Each number is 500 + 50 x the weight over its row's rms, rounded and kept within 0 to 999. Layers, rows and columns count from 0. Numbers have three digits each. The size before them is the row's rms in percent of the matrix's.

# layer 4 MLP down (transposed), 704x256, rms 0.0491, rows 520-591, columns 128-191
021:535537498501522475475458439440490554514469490479499477507438487491477502456492532535522351545545514527497512461467573475471574496516520519564565487509514516497506496515510586444493496532471480
015:535482510504579469479477503575549506534516494460485519399495514534486499417557541572542513476457513539507520537532472517538500479641461532391489531575464463531539569635470539526500459486531501
157:536512534558479544592467481517459469422550518634452541488430565497502469498538504601564508479468485597496436515568572584427499414506546536489478480397511469482527411527540484511541483445501455
128:521462476512441521428481472454542448470446442404504472532627537466441441516476517387509560485560513544593570450493496549460476456584426518450562509493496492437548411489517500486495509472623562
151:522538530594503556516477568503519429518410506475472514531512448449574405453524533502462488592484472483484576514517619528520500490526422480393478558481487480476448495525535552510561526530572503
015:557471442521527467540546578572514554537431507501553493462561595479475523529547526454393524533459423466558495514523453484501572434592580546479485462584552526562444479553504462490475501463550449
040:483526503501455443418496469520483420541535474550518552478523530501514605560485476526558426456545535486463473538390573570485646542478508506487521507642511450570523531423545528571471458601469515
142:470560567547453531575486500521417601459466486396506466564480513478592421544465347521454520503492507421476466507517490584545516537509482533625481484542486521492564521512471503503518505484657537
017:543492505510467517412527479412536407485529532443482510416555543543535528463448543563436458422527509436497527518478489466455493476487518514502411543530504517442500518449446424457573517538490576
015:527479471486557566614551558561473546550475501485462528488481498472485407556533443571446469481422467461413438472427490498430445516593366453567478521546374464512439388459484509561534493450510485
019:577442507438567449476466555511534573574516478455417585460509513495569500547525521451463516527466509503429481542451552539539540578485514433468550492460493511491566434570509579515517501427577588
023:505446429458564483527523501530426440460480472488569391462477544524517575564427496554444499428503501505474531543554517473435499551614554496496494495452559403466533516453473473524445522485514526
031:497551469507449391520538561502541597574507552450456399451462468525486573489476587430517675527482486502451474441469513529516529493579504489425518530487435458539439545465554595494556525556488522
172:446576465453463562609474551525478534465581429486481567499578612481500511567543382503525502470526516543484515465450448489486536431462515535480510561459430454480519516508541541579482474462517430
023:509512487557527496459390467506533486520501567497480503585410429573533437542453463486541627424430459478494544551537551489528485509691512539510474447490515542527470461533476473424520454572504420
152:480526543494504485441523410453517526482485530498511398553510533503554429550516515476559398423493495525450554473570505480548468499477558538535532515658526416471544522596531502503414556528522426
153:491506472441448444466548433485567556564483632458493511583415502617560547537480366511407446475556464554459371510467428528531533452431552419550553478560453496447550508482544566483462468515417437
016:559457510436529412503506459463410460603546571441462576411493501467550474466471505437437428500479533509444536414509458388443443559651529583470466486524539530450545467562480398472526442423535532
016:501581466474510539547480445493525469556458431460614509534508482547455446519426503450500469539452538461492481556569490517459488460635446550477442392489441543520476533534585489586565519566521535
145:426527606503458511520512470523496516512474513562576471529578501595442535563580549475563495580554462447484433467540492495430396433565587486533596482510477504431542524467474556463498473559502513
178:489513403583545580431432466484505473526394424510456528489524489410526403414443629530440535485560466558440519631601525462547499510564580519576540581533505566459452538563541453525527444474470582
016:564508555486502466437493542492504477596473453561504562486500518526413474444446585534576502506544538583437512452547460462467524508596424457447524496473470561510479575427444447492485517542469495
025:500466475456518445494500508528471480540583571475442510533444408455512456529545377513499493509454500506451377468495522484498389525439621503483465640563482527470529492491403607519467536574522431
177:530516544549434558462521448403534520472476459398502566493490552429446520590545576512547512514418494507439510491539463488522429410609554508482501466443551433481485436508486542511514536567507495
212:432519509548485458547559597503461558415492498542539590613522371506437455449493457417483448493512486462409520457504542523541493461471596479486497566560565482467497549535499534543512549575485422
014:539482477404502505410351539450546430447486521520407555413554496513495569492418494403497450515424504498430507546388518451471535439528476504492508552394430458440453538545476596502454501527495591
129:521527428499438485502515494569504561479525530563485525485566450462534430452420516539491361512598512532496571531493448568461528547342421368492524532548530540545479606452565465543487473448448445
021:480492417517460574538453553505522626476510585497544471449561536492505463511545389463540429525372572397554406458493479572447593528553428509543541514513496505481546533557492486442551521456508467
035:450482462425494508533501484454583478530507414514455597507415437520466430449429493544584514522458461458550512475403528533487599545385662540537480527530564471522443539573489515497504559535477546
123:519534464521533463529491518517436469555441431532495433523519468525590446509483618525510577463432536589449551548482521500577515447742533542501483446523431481445512418399504499412522535487503512
018:530437375530423537519453530458590472454445439471486448539444540525523514510431474518541475460488490496510524520471429560462491478476508480551424489482583549431455491486463453433402496506558513
019:562468530545476553538492539486477481515499577451527594438480489529533478511478592535461537434584539501507475563485531523520561463474514534467615463524525505556540522499430451566436572460450457
015:553471595518422488558517419544548531467485477445502487453527477455489447405481589568449471475455477611457572478471506491537504478520571548542504497488465359474543452461475504451529494535440454
118:423572550442505465496449531390471566458527588480568521520515596439544491501538434520479576638466445474430410534501513476530562500387557455556484543475525537493532420503472586504575468477530441
017:539561524498567436447498470573478538485564506440537474573507440452420500455547643496513584439531530558556537474516506486461435447522506531544547552523431477543449560490458553523457473507500486
032:484447488499504443545481486552478409554440472518537485579479498544525550533450369462488420502511542531465510548514527482473571521569513504525530545513468569462549448506538560419451489410478455
132:536548525415523500503540477553474516556495531499435515497488522399467569456544536587511531439527483438440482601448447496513500541556681473523498472532528626419467489482523517451403521398536612
163:519615471445454544430519470509500506456573497452468555558517564557512543521516505554449488440474497533475450573508529531516431573420525526509453563598455458479470502546499483483473474563430533
015:435559519608418552571447506458578517461503461427579523502381438458499565592533485527591446528520480539517600510455559519479514463551533510461572478455459505438564582477487475571446526530538485
138:565467528472524511482438486456531468438553507529469581452533490492486459500369494478443386449529496544518560452606493498508563570490389498539540547535408489467509518551525509466522538503443504
093:467547492411541519547607465489553512531414556491482430530615490511511448482566586526436520423577504550421458478552496540528481530471505438504511452443410546526463523602534526516374468382450523
100:529441529506477539622469509514416472466532507445533488606457479534465498464524495431425426495498531465540393524370494429499537503448565486505530523447483522616540584534544446476560501398410486
135:511490503546429459513513477467543464464476445454523502447515572569497502461528494455520528506532471412604503436476540517482401410690493574500517476458511450517541461438475489415575527464483554
016:537501508505474526410448461560506450491490471459556597467417483567528497517608365401406335442443503586531535478472536463462536557494463548594547471515503498476372556531525447545616522484444583
034:482525390571455453482504529452523531521542568587474507518468515449483476545485403537507479497508525529435470537601577513468546418461551501485559528437484519489537473505529657501427542602503589
152:549470544533425486511576417477487505409561500531440552467493525475567507455545529461490427512483535596402494482516453448461531586362446541547463486543576532494487532582482540651437495465520524
114:517448499557489506557419465506502524529528563632470528432412481480469504496529576486487382530526482444590569580562458525460584495402445584519440478491480485462553501663551504552380488450528459
046:522500492477492470536526466482408445539451407535519498431513469461422551478488394448596561467479466448518416469469589512501567478486506490412468399463504446466462486448555422570514426540452443
109:438479445563594519540453469478454547507502572491416481474566473467453494551501432517512551512472533472530572477498450450482497539700428485553473457509468560524516546565536452489546507534506514
016:455446370584467512587508499416458499485531531433561467476493557549498616500521473537460530415503479529568469533520443505409501511342510559453400500498576517492459441408564496441474531537457509
075:489558591409500456572472543523508519525496489487505463562435415495502529498553566546589557464502537529536586510468564478545446490790510522446527492551548491476523488524484616494441490537501566
136:476539510467516548500489502525497553573575568489494531461526467573459496469502490527429430431512473500461538504518414495505405454339481533529553505535458555565513499529531498492591503535489490
054:544496530526486602489476477480524430459608524492545475382558507527473532537489511535473454542442553480448583473414545560536462513495548492441543521556416486442440584488601502444541537562512505
014:418488578459456476564555495467495491412525542490465503479441439482455474521447450548475422481466477510559342463479489535541583485373598539499509476521486413549436504501445522555469504461539480
165:500460471509479552441435346579548519487547400549427498568534483526524463524495485466503455578465485555405493473522470549422484496339619501473485523444478454436451551451469502556435489466458493
046:562529495512514560483478603523512444503537385457628462579469476522518497503494464579485566510602425468466461455448453492553510484433470524539576557558519511508478492502502566579487465534560453
121:509453466505477440480355556511500474459466514488456561387583527512424532572507543545438463453518444501498475427527591583576407468543483457540503454489505470444493488466512520560517432470509521
015:525565439598508581500476506488572499472440488514533560451394570468518506395485484430485488550394538433495431471377470515421573492376583458470555421453546527544468483513465434488582549532503491
037:504479495590560514448462501535571561515518488542430524424410502521529544522485226474538451467429489493449489457537495469529511480683458456493478499486542600569487462429499408462488488529479503
029:534515462578503490605531445475589438484491450584502464468484471513502589521510484531499322510469451465463578463499524484400467514413475500480476593533551563565438478480343540539485440556581550
026:412532547502480486527485498474531502494504483505434462473520451527438579519585496497531600473464491482517506531441480486482405530631415490522589426478467598511445488543460474556443417489488507
153:527510468414582508477524478506398536476583551600495526414517454508516494537501589617476447541494507488510520466477507504582496499320448524467485504475538473463509535561468512584479408452512511
018:504506512530515463418545413512570502584565475462443453483460508526524466534458448446531585480476412532509476555505537504461494394578443451559476403617491483601502587562462457582448435467544530
013:526573463518467457454414451501412525447434520461513518488518498509520546550457516529516403474572532475481569439499508502502541621389499564497484520477528456521574460451517545598564438542423503
016:532550514479598453605421538536526479504440412473516497483505548473389454491490508513484438468623483488564582543536559494481569536691458452442574469521552490488475477491441481496428513536485471
022:451510487434532480463437556512534516605514562524432458503556468513497471444507314479416482541520510513436515448552551439505455494438431472454462511547443488500442495495496464556467507510428494
039:490509499473523509497490559429444558501484503447558538417455485528430531486482412454455477598496492455534562528533477482593524490431601516491393431603543392557550481477538536606563441501501517
123:475551547491459523426503449506475570547503458470498366503438498490457557514490465410541503500561521500447526499503425470458492549603438534457434517454506443503510466492447433461543493470566553
089:507543514542563504485563560522527510484481531503598462447459527448550478551560592512537499579483538477517473481499485492488501528644460601512507404503493496477568450421540440475481484504537514
014:374484510514535445423429547493549558442499463587518460554540523602450483551427550489519526533483477427571518515510433441478430495465417455524556369514488517574522410467544520559532497541445607
036:504581453429528419548566543484437437418543505615510493568453503430502494447496389556489399428653518489471466548500530532508559509377618438508463462506553477574514459499481550457579484501487359
048:521487635646481510465553471490510378527552483492467585465506552447503468526482478522531384499464541470523560536533538501521486541359476455609446492549564522548531518499487506524575397493550490
# layer 4 MLP gate, 704x256, rms 0.0541, rows 521-591, columns 128-191
016:447534466424540572522496494518447603488566457512475505519569516500531542470547558523455546564544660527503588445530439492469505536516477467504593564508516614527535548436490494490508506519422525
143:516528462461533485568565475529486512491402495430531527470548562526505547494588487492461546613495463515562517529492507510502674475472517535496418513507502564463516508455459431572496546446527505
129:465488368463497487558492580566484467431441507556469465516576483563414484423487607479419444542512532521553516609492522553422577519484412531617463601415535476490440602469458450486407463482569558
139:516578463495557515460453540508459490495425585487458486519537463487605458444531538526361423550536457510512573507498589534526634504446415525402434528541458513503495507503560487551551485485488501
016:506617400452507492519524493500474617532487537501551481558540571484488561519424575528556512506491519436547470509445457558507463485517536546449487449501488545507507447511433442470411544490561513
046:552551406473478469595483554456484560537474510568497506469635393527505485490553472513550497499525444580441536492514503529420510575496560439401681466460543449481543511471473454493433471561480548
141:482546470491487486471477657548480510480477541447506503563477513507566445553463447549382542504478522513518499440484512534615494517500470546561421488500455524632526534471491446451519484521633513
022:500508503506522513405500420434478519453468469546508566492463460466520525518540514515513493526532532526445550510489436497449534551511463437519549418452463507522415446495452580479441506502485543
016:491498457518515632495514569499504594563548487481478499422617524496512504512580514486445499461484457530570510605483494461551523470542594492499541512489478480462624423521461478495526513491506503
027:478464552434513358418491565541507515551489514575522487535401470529465453462481473483505544528513546510482489487496436537462513489500486500575539485548521490537488533501445483469439516477500537
030:499537457395448529368528478539564461424446422518480474535412521507545513455469571496631521434469533493499616491461525444426414566537459501527500629532541422525464457527460517524584527534561500
039:487594474455534506552488544531511567512477464519457533529446571525563485535318501488340493500557551565514421474498543493494525539519507543471540510483469454529439543547522546577518446441460490
181:550529488424436450548493493618467618535446565568526511533523553537559513506472514533576550411488481535554428556409457484432454547549536519512534572486616542466548525597550470526539507496474516
032:519540520524569474446469470537445411459546453471570526547401515439552444473406493469388439544480494442439559588500448521535440484507544468499483446501525651534429447546524563469500455485522430
147:509531501502491573488568529482416457425457490390567503490486490544451509524419540485528497454472496473560537479421575421557468495468481526557497518557501519452658534464545442529522484486532472
135:468403574430433465406507523402469458548427515518489464469564501485572512485425502447492459583527512520473514447508526474584539574465436477474578474538478496439534511419507475466563465485514474
018:375481473632476573398499554570517488473446496524472487516552588525469482528485521466538624583454555519533492546489506431582606525446546469476646611495561447539433570454471510492482485499517526
019:503492480545509510490475459513460509528524531516503509551450525634436448514472531469478573577475509476521490481524523458443583509490520512461574534543478561529484567520550556431502453468520498
140:526472454429493477566501465598552530482488534553502497457425505537574495455522532445490435516626704492427397506483420437467527414416504493496538572536511530550449486510511490513360514509413555
175:510576576355434436522530561554498527473640559440518540497458574622496525591500527537516402443473551460470527434395431515492507497482463505400399419517466449568436481465458584562536529539424427
017:487510554500539470424442552581555542513490428530500483483474608407590517513497522473469507581496502522468501509486446481514469564497508481552578644456492462510519453527492428550425485433539486
029:460584602544500529579496528486413512506472550559490496471537528514475422490591469483387495521492543483521567461479523499477446400478510504552567376499490409506555536522544463502463488456514521
181:565555509508408496488459452457503476425502468463469514463472458443476537492566590540441446466497514459457536513533446472496487415480488502576416491491505514579571460471484509618503472522502480
227:472442436557439532633442443555551511495599438452461464487540497497419550535434489601561519503560534490556476469459538398474481433454446529490559407547510598546586521508557373625565441462532528
016:497449453469547479400445492551498455420549470512555448509517521545565494561484483563509501446487547509484470457521453558572464468467492453518565497556464644470463480494530555474492522525389532
124:514515539388476426608435479489504493485534567539499449471479582468467635464580506508386588486453498460501407528431515470512495459447518573513475489504446506458558484523397445560528435453468557
028:452467542535467499623522470510464416543407416568491468555537498526607526450497550494541585510516505517511516446558543503445518505497510499409409547515534481457558518522531471532472511491577476
043:459473514456546554416492504445414546439522485485503559451528453544523537500384561515530436580514458442493485511493452463493610604463505476489493578550487458528311473452589537471466526446495533
122:532578524534478520558575437589566545514500538410518521525435523457450487439477507510567412465554490545550413449516506492328498490460522481622549447419562572460600546587489511557464474498535483
018:482450385489578637404553432582524468555535466482549497551531522501542510504624406532528563499498470598596528559548538520493337483542530469513527531418551523480504508532483513541410489490478516
026:451468485445579716490470442493456490501489534499475449493461491479527521480504460460418522448442505453520501547526568528517605536461524455523478415496498499413495495524513512538531528467489475
019:534520465459489338348541485506558524528453562511524520489599488540442454563467480507592464554491556584602572506502564497528454479537493526541496590472495450474508482478524598406612492506485470
112:444512576436536491507483575399433583451502612471478499491533601406567575463563498451535493631496505509338502573490441490542573565428484442502503585510518529475475423508481550541470458462500471
023:519511557410523415563475471489515515483456500444508518510547502466477524483428575470478525565456540488455540434523460511470518636496474423457527536485553472492506505517445468562499504508563419
038:477448553519495448623480531454501538578461520509490488548418623524406458540492529481516523516490511570531569610368552506458558530512519478486582498482537599599501473556549498471399475531510459
118:424415520445505502559526540528476570476488475471513483465516505561493605530510481437507471522489455502570567490571520508462577656416408442549590498464487546603527550487510392585513493492392465
165:490400504524495407567486580542425525512483520557432524414485432430494529456433528493507487553525554453551500501394488533444544439458507477461550485478561503567455559538482526581420526485528505
017:555548453565454403428440475496490525555452478526502555459487515530528525509548467512542442515494452480534519507483431476472583507495569444520456672513555456541492493467466522470521513502576476
134:463608331475506575467568509579526556587477558490582496612439501485520560520608577575533533499549484509521423515397488506480553504547536525463490512474540498518530440486473447518424440535510476
090:558486417489510365474457562447505565470577428494504538519403483577538509479498519570510472535463418601473555491406488519545540436539485512533458464554577514586438519502489587491456495502551533
095:535477519485522584638516548478377540599501503492498577524483446555389463529416492503468512485511442556516449593435536465434461567553491536486507393450530478564533461537522450545515529460471498
136:493550489531431407508493459517550457344471495492481510529476518591547493504492523550535462457564437503483486486476557480492489483475486529602540553501462547576417546478423495470565467480475501
022:513550523542491383469457468552548409519525476583552515496485489383591533576497498496463507466559514438514468465509472545532515532532529555491518422413478506448464533460538498422438486436433479
044:562481425548430435560500437583438429545540515479508484439454482513561450514483547496477493540523530527488471472445479487507558469451458456376457633477487463581418458506507470437471555520528478
157:514423532409442505492570572529405501458477489498461487530481502419418518542514514543464505424552508531511549506376588470465541522477563573454507492488458535582423527544553390470502522447451414
102:488484453505524533520547596482478449498453468515523450445470448513557543476434466422524528436476467459615555451487661513474506526487556505553503473532507567475496466540553560572528540411505431
050:534524446487512465523523447522513633475486549484449491542593486477516453519527496510472467430515484581568574399556452430526362446494471484536469533531486464605459466538483570524494548470456495
103:439472370459572509609463552533563480482434505477543524477501591479442467553525582458499519533499456520580631499480500528503501423506499488621489544484448536447416450542432440521448544500494477
018:535519472540528500384458466459472496488451518499521573477513566489610506507511594577530449466503455567488497435493517419555470483452453477408437552511484545550560554467594559381446492539489460
077:467548428520485401431557477484484497511504542501548482525615557553527488513518497553504445514523499501526463421540502593410538431491501495435495381529533554535567526424519485506405487463496485
122:457526506501556393544530490484515492476483488484474520545475558367492482499505470467504539544493635429642476593531575416511658502493529510495431529467459518462477569452483444578471510410505518
055:536450495588487473478576519552455534571488504535540474540558500451430535573520561524562524575490571544534481545459585516457515488575615525512389490441522496374547523530464493472450499458552559
016:531532543457417574563469486497533536433542384426465466484472566540562452434529499498508496537562503450458518530482534502436432518531519479523558444455524438576309475514472415512491444431527522
149:555553478408442529474522476531447619584501522531514474555426526549496476521437450459539389422524516508474535519401425543485540412529522541493513562537527476528541490440505516430498527444544535
045:466459487499481332509513422562509444429481540567496479427456469525427382438483529424564478557477587429427528501482484480623475515467507419468446511500474454499493536470536529429404445522497482
126:425642466574506543548540496498482506542487550515545574535463536481464526564522472518405492466502522578605441500427514479603462391555424554498505466482560498480502520561521491495510459503484528
019:484515499498551562502505563392563427496426502546511487521453589394456474488515420510450429582554527472476495512469460450476608494458532542528563513424528426487433604505458411491464535495463522
042:510519580501506502418473517354480485493535474483482497544456437480589482541553504483415582544546511490496496478455533511542526487466504536561494536510423478507453487476484476445518396498514383
034:506509517508453658663509496530461490510585516525492484493460522634548552446530503546469521509468519608401436531525551624548455518577475481470563456488517380539434529549503508492415530547408567
031:499473528577465370505522394552623505500506552526555543497545562527426494464548455493499486512558495523548464509483528545566418467531499463496622497495480333461487453482423521486462538558493567
157:490553399484490484453541436497412538445630613572498522455509448506421466486524532617457490570490523513463575452440516489548520446484521551489482521513492454459558492577531569540489457449530447
020:535537476581517486432473494480541439569512466557538515494481502524487522473453555493482477604499446510562542516478514466583497356537582441643590506526526480534551409530385565450458450444533505
019:481501491483467768504513529479471549511568501489516555476458527552595515517552462510423489422490482480466530548509467486427541533498544537443462449501512410561457481511573518518539529543471501
018:485476393456545403438526464633465505496484476515481508546533550558552515503530458487535502537553507480460551449654491535456561558532538458574464595508534484468510496445489404523477521539575565
026:565559481401535277486527518488462534452569498501485516533549535511452478490580453527427502480515577547452501416429446517488506509491498471426428489486543470468417585521500436539529527455490468
051:523523542506461557477483551569454562454503565477441476514562481422440530552491554508443521589527458587480538385604423471557623526524481501464454454503509445529451488523519472500573503491468489
114:487569489469421539525535449579451633581501555497523431556425449455507562504498532522540556513547640474523539468420342476518496564514463522439473471522569561514529464489412399510589495525506531
088:501519472527538485507557496518519393477513487520485491463428464494656438466544424581464513404514495484460517475527490559469431531462375570504619447533514474442500477458550488555514429542565488
015:515492450418437412376577466579440424544463574586488483551479391461568507522433480492531475427472537505418530487533455547513464503524489519467568496527511472533425407516599541422539484539459445
047:547523554512403462548513500475603478601489490540540489471520584371395476534469539578539532444526536470482481566558543549504538499469524483493488441449466544462571386524467519465359497435428541
056:460428480408472441509497478538513559412486474552465477532496426474522492442485464509490542447516461485481546482486504495489371420498549485341466564466476455449383504521428517526505577491520523
# layer 4 MLP up, 704x256, rms 0.0513, rows 521-591, columns 128-191
018:453491482449439499480476535546385435476477467472466534482529482505514523467509452425479474399543436496484564544535531550551545441474427493473444441531499557495524481479607497495493504543545473
148:474515554514496523605487449433458504462540555593466513461510606546539495523539507599571486409426449585480448463541558583434450427462522516438473474384467522484564405489539477502525486469470460
123:467529449557460556492533530524573459646451536582483488515557574551427413482401596406536523491535544514506552581474502570473519397518429478616466564391530363435515488488458499473418536572575575
138:482529521582533509465493535505551514499428571481520509462519350504596413433500483495491457551577510524477526452503581538501474490519449527366449544430445515483502489536448516531598514463597477
023:522548427545535503423514512619580557519499479428512538477444501550465493548458513478505486522529421542588573501505489456428516438505457456489435450504486472477485500498526461481586487526521492
045:500562420468522541463515537489520565535508599491543564553467513548416559522446498524611478490501565553343626427467483456410556553533418529550428547559499496501461484518592555527531506406494511
133:509478533517458539542517517515431619473437452446510456471550486439606430555508472491428479559457430422521539487451489483517395609536508508535435421507515559533552502513465541507571501509489470
026:516461644526486456500491546435400525522452470509539501511504515475463502508553548495481551371491557477579442472492539484499446550549570523489420486512456481510447515518532450536339477516547518
018:535523558498496522515542454599428558381450484492547495515484527589596535475562478536565471458547563495414544530512510551560467516537468495520588373467505427478479430535491530567511483477545534
026:549533497495522697418488503482444468495522574509536522538468508564515476527509404500494472543490533554514564375526465510445474474501530496465644564554478534518441490484503502505532490509471514
033:510438511483477525512497462497477537590555521554531572494434558524487481550502516518556538480478482458547546469553506504485499505512427512509471613474512518508468521506481522457571506480572479
042:551470580557440487657476459552461438575433528544517510510627468541426541424529497524476480487528507497531520491526470547474540473502555474530574400563493464460556473484472488493453480535478479
170:486503476442584520545455540532434379451538448540428524482540495492515479509554444458424503450559512481423538442554492545505546462394562572431534537497418434576544408428528534547483558508440461
031:549448479498520386357482447464478562462510498526472534572491576523555486493558529463436563473528564531559585517534471507527503545463517492477556522518485501542559500510555451549486525529537501
147:507515527508550467516471432489498619585520617522516458511551524481535485545516459462508439430512473510444556562584477472606402503506525491553473534576545456449589497600531490503442548531521501
149:465554478493529526509518480491561491545490578447538476538409494558449517451507457460534489454552540511587387457515390533439508447455588418547392463476447510495622492542477512487483551494460483
020:498477453468463420442558449509537507542435543501476504537487487538544543512467458491413495483484547452503450575541453426545499487483490508605532568466522576597377442554531467393559435500468476
019:550476551506485410489508518496483504568541540536549476493554517500436418514517523482400492547441428517630488456544453454596413470510475541534412565510525533398477473535432512454495502505601462
131:478512457522547570615559471464542505520404529487513505474587511591522602508516582463562552493560542561581441486526499477436443476534484518478481533530504524524498446500413491439465457555451513
169:513528573515469519488505437553464542522426479565507507549462593436543453447484521600551503469522454532484405587491521477461504466506505589596518550559572506546498494556503489467503424499466525
018:488438588500452538494480512451435446481579507527435485479455461496544497489476456489365526494509501512372513479568477522526578489463460558464391424491495429624466576512531495532465488517490502
029:527488551512577500583502427578542481478505510475496550528407467493540500517521485513551365447524452448463532566476490461544478428540498558504549663493546464449447469515505523478493504470529508
181:480488521582491546480515484445560487494457444430500499529462480390496578553511545466389526477500527502443493496559473488523398425537525514592449515444509479548541412466405476578517536593497449
205:376497495547421468546499551492495495423501448582507527509514397508483497478507492447521506491554564498526547482490515462635539487489528561474503452518495520437501563601516412588626440471488500
018:502588593597438339332581505437419515408449535553486501530451516467499494435584504517438441488490575457445441519432523422524521513501462530512486538511476533495484510525442485521502462504446459
119:563542451501529564450527516521472517504510531546478552586525545475547377542460466555587387459560501527444550482520450557413491570488481408493573522462596484535452492532614607493496494529540474
029:478484564520460393487506517505482484486469539520547481499442581532473426517457469540538419507490579444571495386460552434476523475474428530582627524439453561455408568499546476509472494455528462
051:498490473427544578521483553539572500495445591541475550584515499478527494550466522499496434621518551497531473548513507493545471498529501437494518441503471482476492495511467450478553466499486521
118:534563479589528423491572525434541456509517509589529542587503473491631472484530524547475500465479567439498428555417479503513452394593551526575427459527562513462503416490510563452474494439509509
019:520446560540546301530413463423481548468527465524505492547438450570428592528508496532482466555487525546449479484443427549528610519443523578480426570435416443586452513487481481503433523489513538
025:550538461585503496489558482517510461519449511521476475457486540562594505532474585520475528506503535521536591482541517486465341520507515426438555542548487466539530480476518524485458494535462475
017:555553422463490473452449507571428581534461521493550496484437570450494558531490507470505469586434467484547535564466503505476515510499592444551534422545538491474513553490453560531432498539575497
112:437481474476534504558451537523506470573448560502521477546566479517464540436496527452471440521516464466466479547380513472415546543528511504548362459515420447509514536535416445519524496533587477
026:513498504511536518394473549554596456572444502551511478506492480484413428513431527523502453600527479458460510561547466460473521527446519476547455472452521494628525469514492516544480493535471497
044:469450502516488595591453570503442449461511466468455477444516528505510495503547476468339549501485510513407606452579465536544637516477482541581498602494476505557500507483556519472504526455441550
121:552521562491524441436494472586436585585524520507454486507499563439490565463531543573477508452506462434465432522456451482539614485483560486503458546542468563490489449403584551535366529386541531
155:524616452478469507446480407437512544542571476501409571620514590564514461526526476554463516496460487499439414500535460449535500601503446424523473450542505565516465499507551537507526448504444504
018:533485519556465393476443513484570559616462531512457523516553427597439500457469527454412524489550576541470491563572478508480504587514483470372673515535489464501405505484495510546535479389480482
132:566579546576487406514460425403499507480532446494487522511569523493424412427419470548402476518521563499484478477558449501510527507509467511620612538488486514468484511456511560528454567588412544
091:448486593521495528522502485592413480448529587549439418448493457516437516439562551493479509516511554380383499455541488529479506530394513510491528464493477428556524568486549425517548456502370459
098:563490509573544486496549587572439500501475461455547474494490508450508599462550563395449477521476479461593478473531422406548526545425569475435578539468437515441525467472501500470602526439495475
122:543549464449394390488468448516624479420424511519466466473497492532517555531549526444523545450495485514492469448476508553546460459523496515631553518477464520517495572465372477505539544473467471
022:460556534419537482594536535476473419507490506485510517456401520526484474520525537505440440515482501522496433593536519494509588497494495481498398406461460452542573570512505539510488483505479451
044:426460460530445575537481490403584449410466392512444501455408470424463509494537460427487452521492441512454567551529493496517539410437496485501598529495500502515500512487532483533494587483475557
155:490623421510489482506439524498576515491482567556494564444496501556573521467433458490526509493458576560376417580575396524466439460417500411498487477458482457435485496532476531589479500485563541
110:486454462524499463572423530476528455514519558546495492474456513485455524519493502471510453561517454505562614546581464505542614451468513517466459484464436528489482531568542478550454461495524479
050:509494500476434412444467521482534396444571558479404455486521431492564467506443525448516501584543471500459504450508430523478427520453487520605454569513508539448458554501426443443496512532479540
109:434439462546550633524480482506401535476488554520403484511482429426460474577466467521400564451513512503535603518462448515493587468485512494499541455523475547528483548571488407580531466531477546
022:511412561509445462558552499458503502501465555456531459503485540540458465471492428487439515540530549501601453483555562570560588483494484517447553547541550452458534562495493420509409509461517504
073:515463509435452518616538455501473520471441500472441505463534568537543494446523550554513542533512608407463474358468394520544379459480460476528435587497485475485498467540495451450521505493538506
120:454499515509449542544505490574516573601501610504491522437502470558471451504525519523487508453504485576419543478530433516426398440504469498557553446519526489607577440512579525453579495629440516
058:496542467599510593485561519510524463415495490501458457481563539482525549543506488546431466578476523494467520415407575522530398545505519499460599498537499433510541474521561475389553535469490439
017:467499481488540434529529429555536536510503471491478483476462490584672522490560555468552524470494459522548525481548493464463509319507396473483466459457486430553520525531501532514459593403517529
150:520389518464524577499437392584523452415514394539474463461506479552569422435532508469495549568539558532418521481482511575436442441448553495506418472391514579411475502474438529522486520474465362
055:410573514497464476437531479445508609591531493502436506495524520454476491512487495514537463464474511550531482619457500468454414509518504466462447439462461515472514480485434490479600525485383501
123:494502481542438506536551496521527531354527571585573555565503509387484578454507454476536631447474522471545524503498582440460467447551465526579480424419511553464541595518461447486512376539486452
017:493486498451489524496531455469404505428492459368476589546599535564514478463525551532484544472532487553534476510599459497499609528535479483441571405454521409404506451571413606522509547477492462
043:498554585452502487462495478480513425462464494557524552519423508420379428506455561485493552462521544532503401511514567504434428522540470503511570467450506465429424491490507454482508483540565494
038:527509495435527464507492473482539504481494545478506470488522395458566454522459479487473516489452505451486494552538466519537423477498519439521486459502542488417441440523533509582432507478469509
036:523556423515509266531485533488581506482520486452457557499509443408533481547508483475442468454500500507479518514501492478555594480459473504528515504528511495559356433506525477501519518470512455
159:576462548438466444584432526570533543451382491466450454474475498530565560478475401482578435439517466542472456616497470473401528674479462422532486459555531556581407587452597410500509461525388525
020:436497392530461472436507508579512597470433431368492466508471485441525553483472494629509479507523524474428498562564472486595627473459509444516675446594496579566519544515546511417523507508510446
018:510579494485506667583463511473491434558423551468480508472448525480462482467530576515500548500503551540524472448502522606525462495535489589424401421465556463555516460471430542444445478512484473
021:521512465403468473543491492435505442457441540563475514499555479597435482504415522485431514477531434509480535587490490460580559540511458430556401517495478609532624507490496495530555486552566509
031:506504548559504505559475479421488568503506516555480505466491512475485604495567561466498498478470482509503438442513402544483517558485491547519553458522509484501432466534551519447389564527534512
053:492457520421498425388485477468482513552470532432454452416483517440524474500417460465507436487471373476477517486576554567519537482451490474439414517482511533544458569412524565532510500455469546
117:538628479523441525438568465539469556511497509481544501497424612548395545531581474464590559459548525432503539407495530518452470473527501564491429553538518456545471524566396322514503502348548455
096:523492471551470442647536559350472455488493401548502523562513531619525536523530449472505503381523458468516540508545523521505397525545481570469554439445457500388489591525499547562497487534497458
017:475531506357463486520539528570441432534431539482496512503561501543565484576560466496453488459530451540518501534564536465558562471525482512490624550519518411431481560488461528515411482562497529
045:465556484658452650372512513564599428600455572492542515529584479508494524513512456507507542532507496532528514478495575483514503450538555503469403460553578503529653488525428455492546541524477550
052:478490567467497576487485487538515471518556521484485492513442486507552410437447485532591529518494525427396531515508509512506563486489461436425580511514504506498513541501512527535518507512475501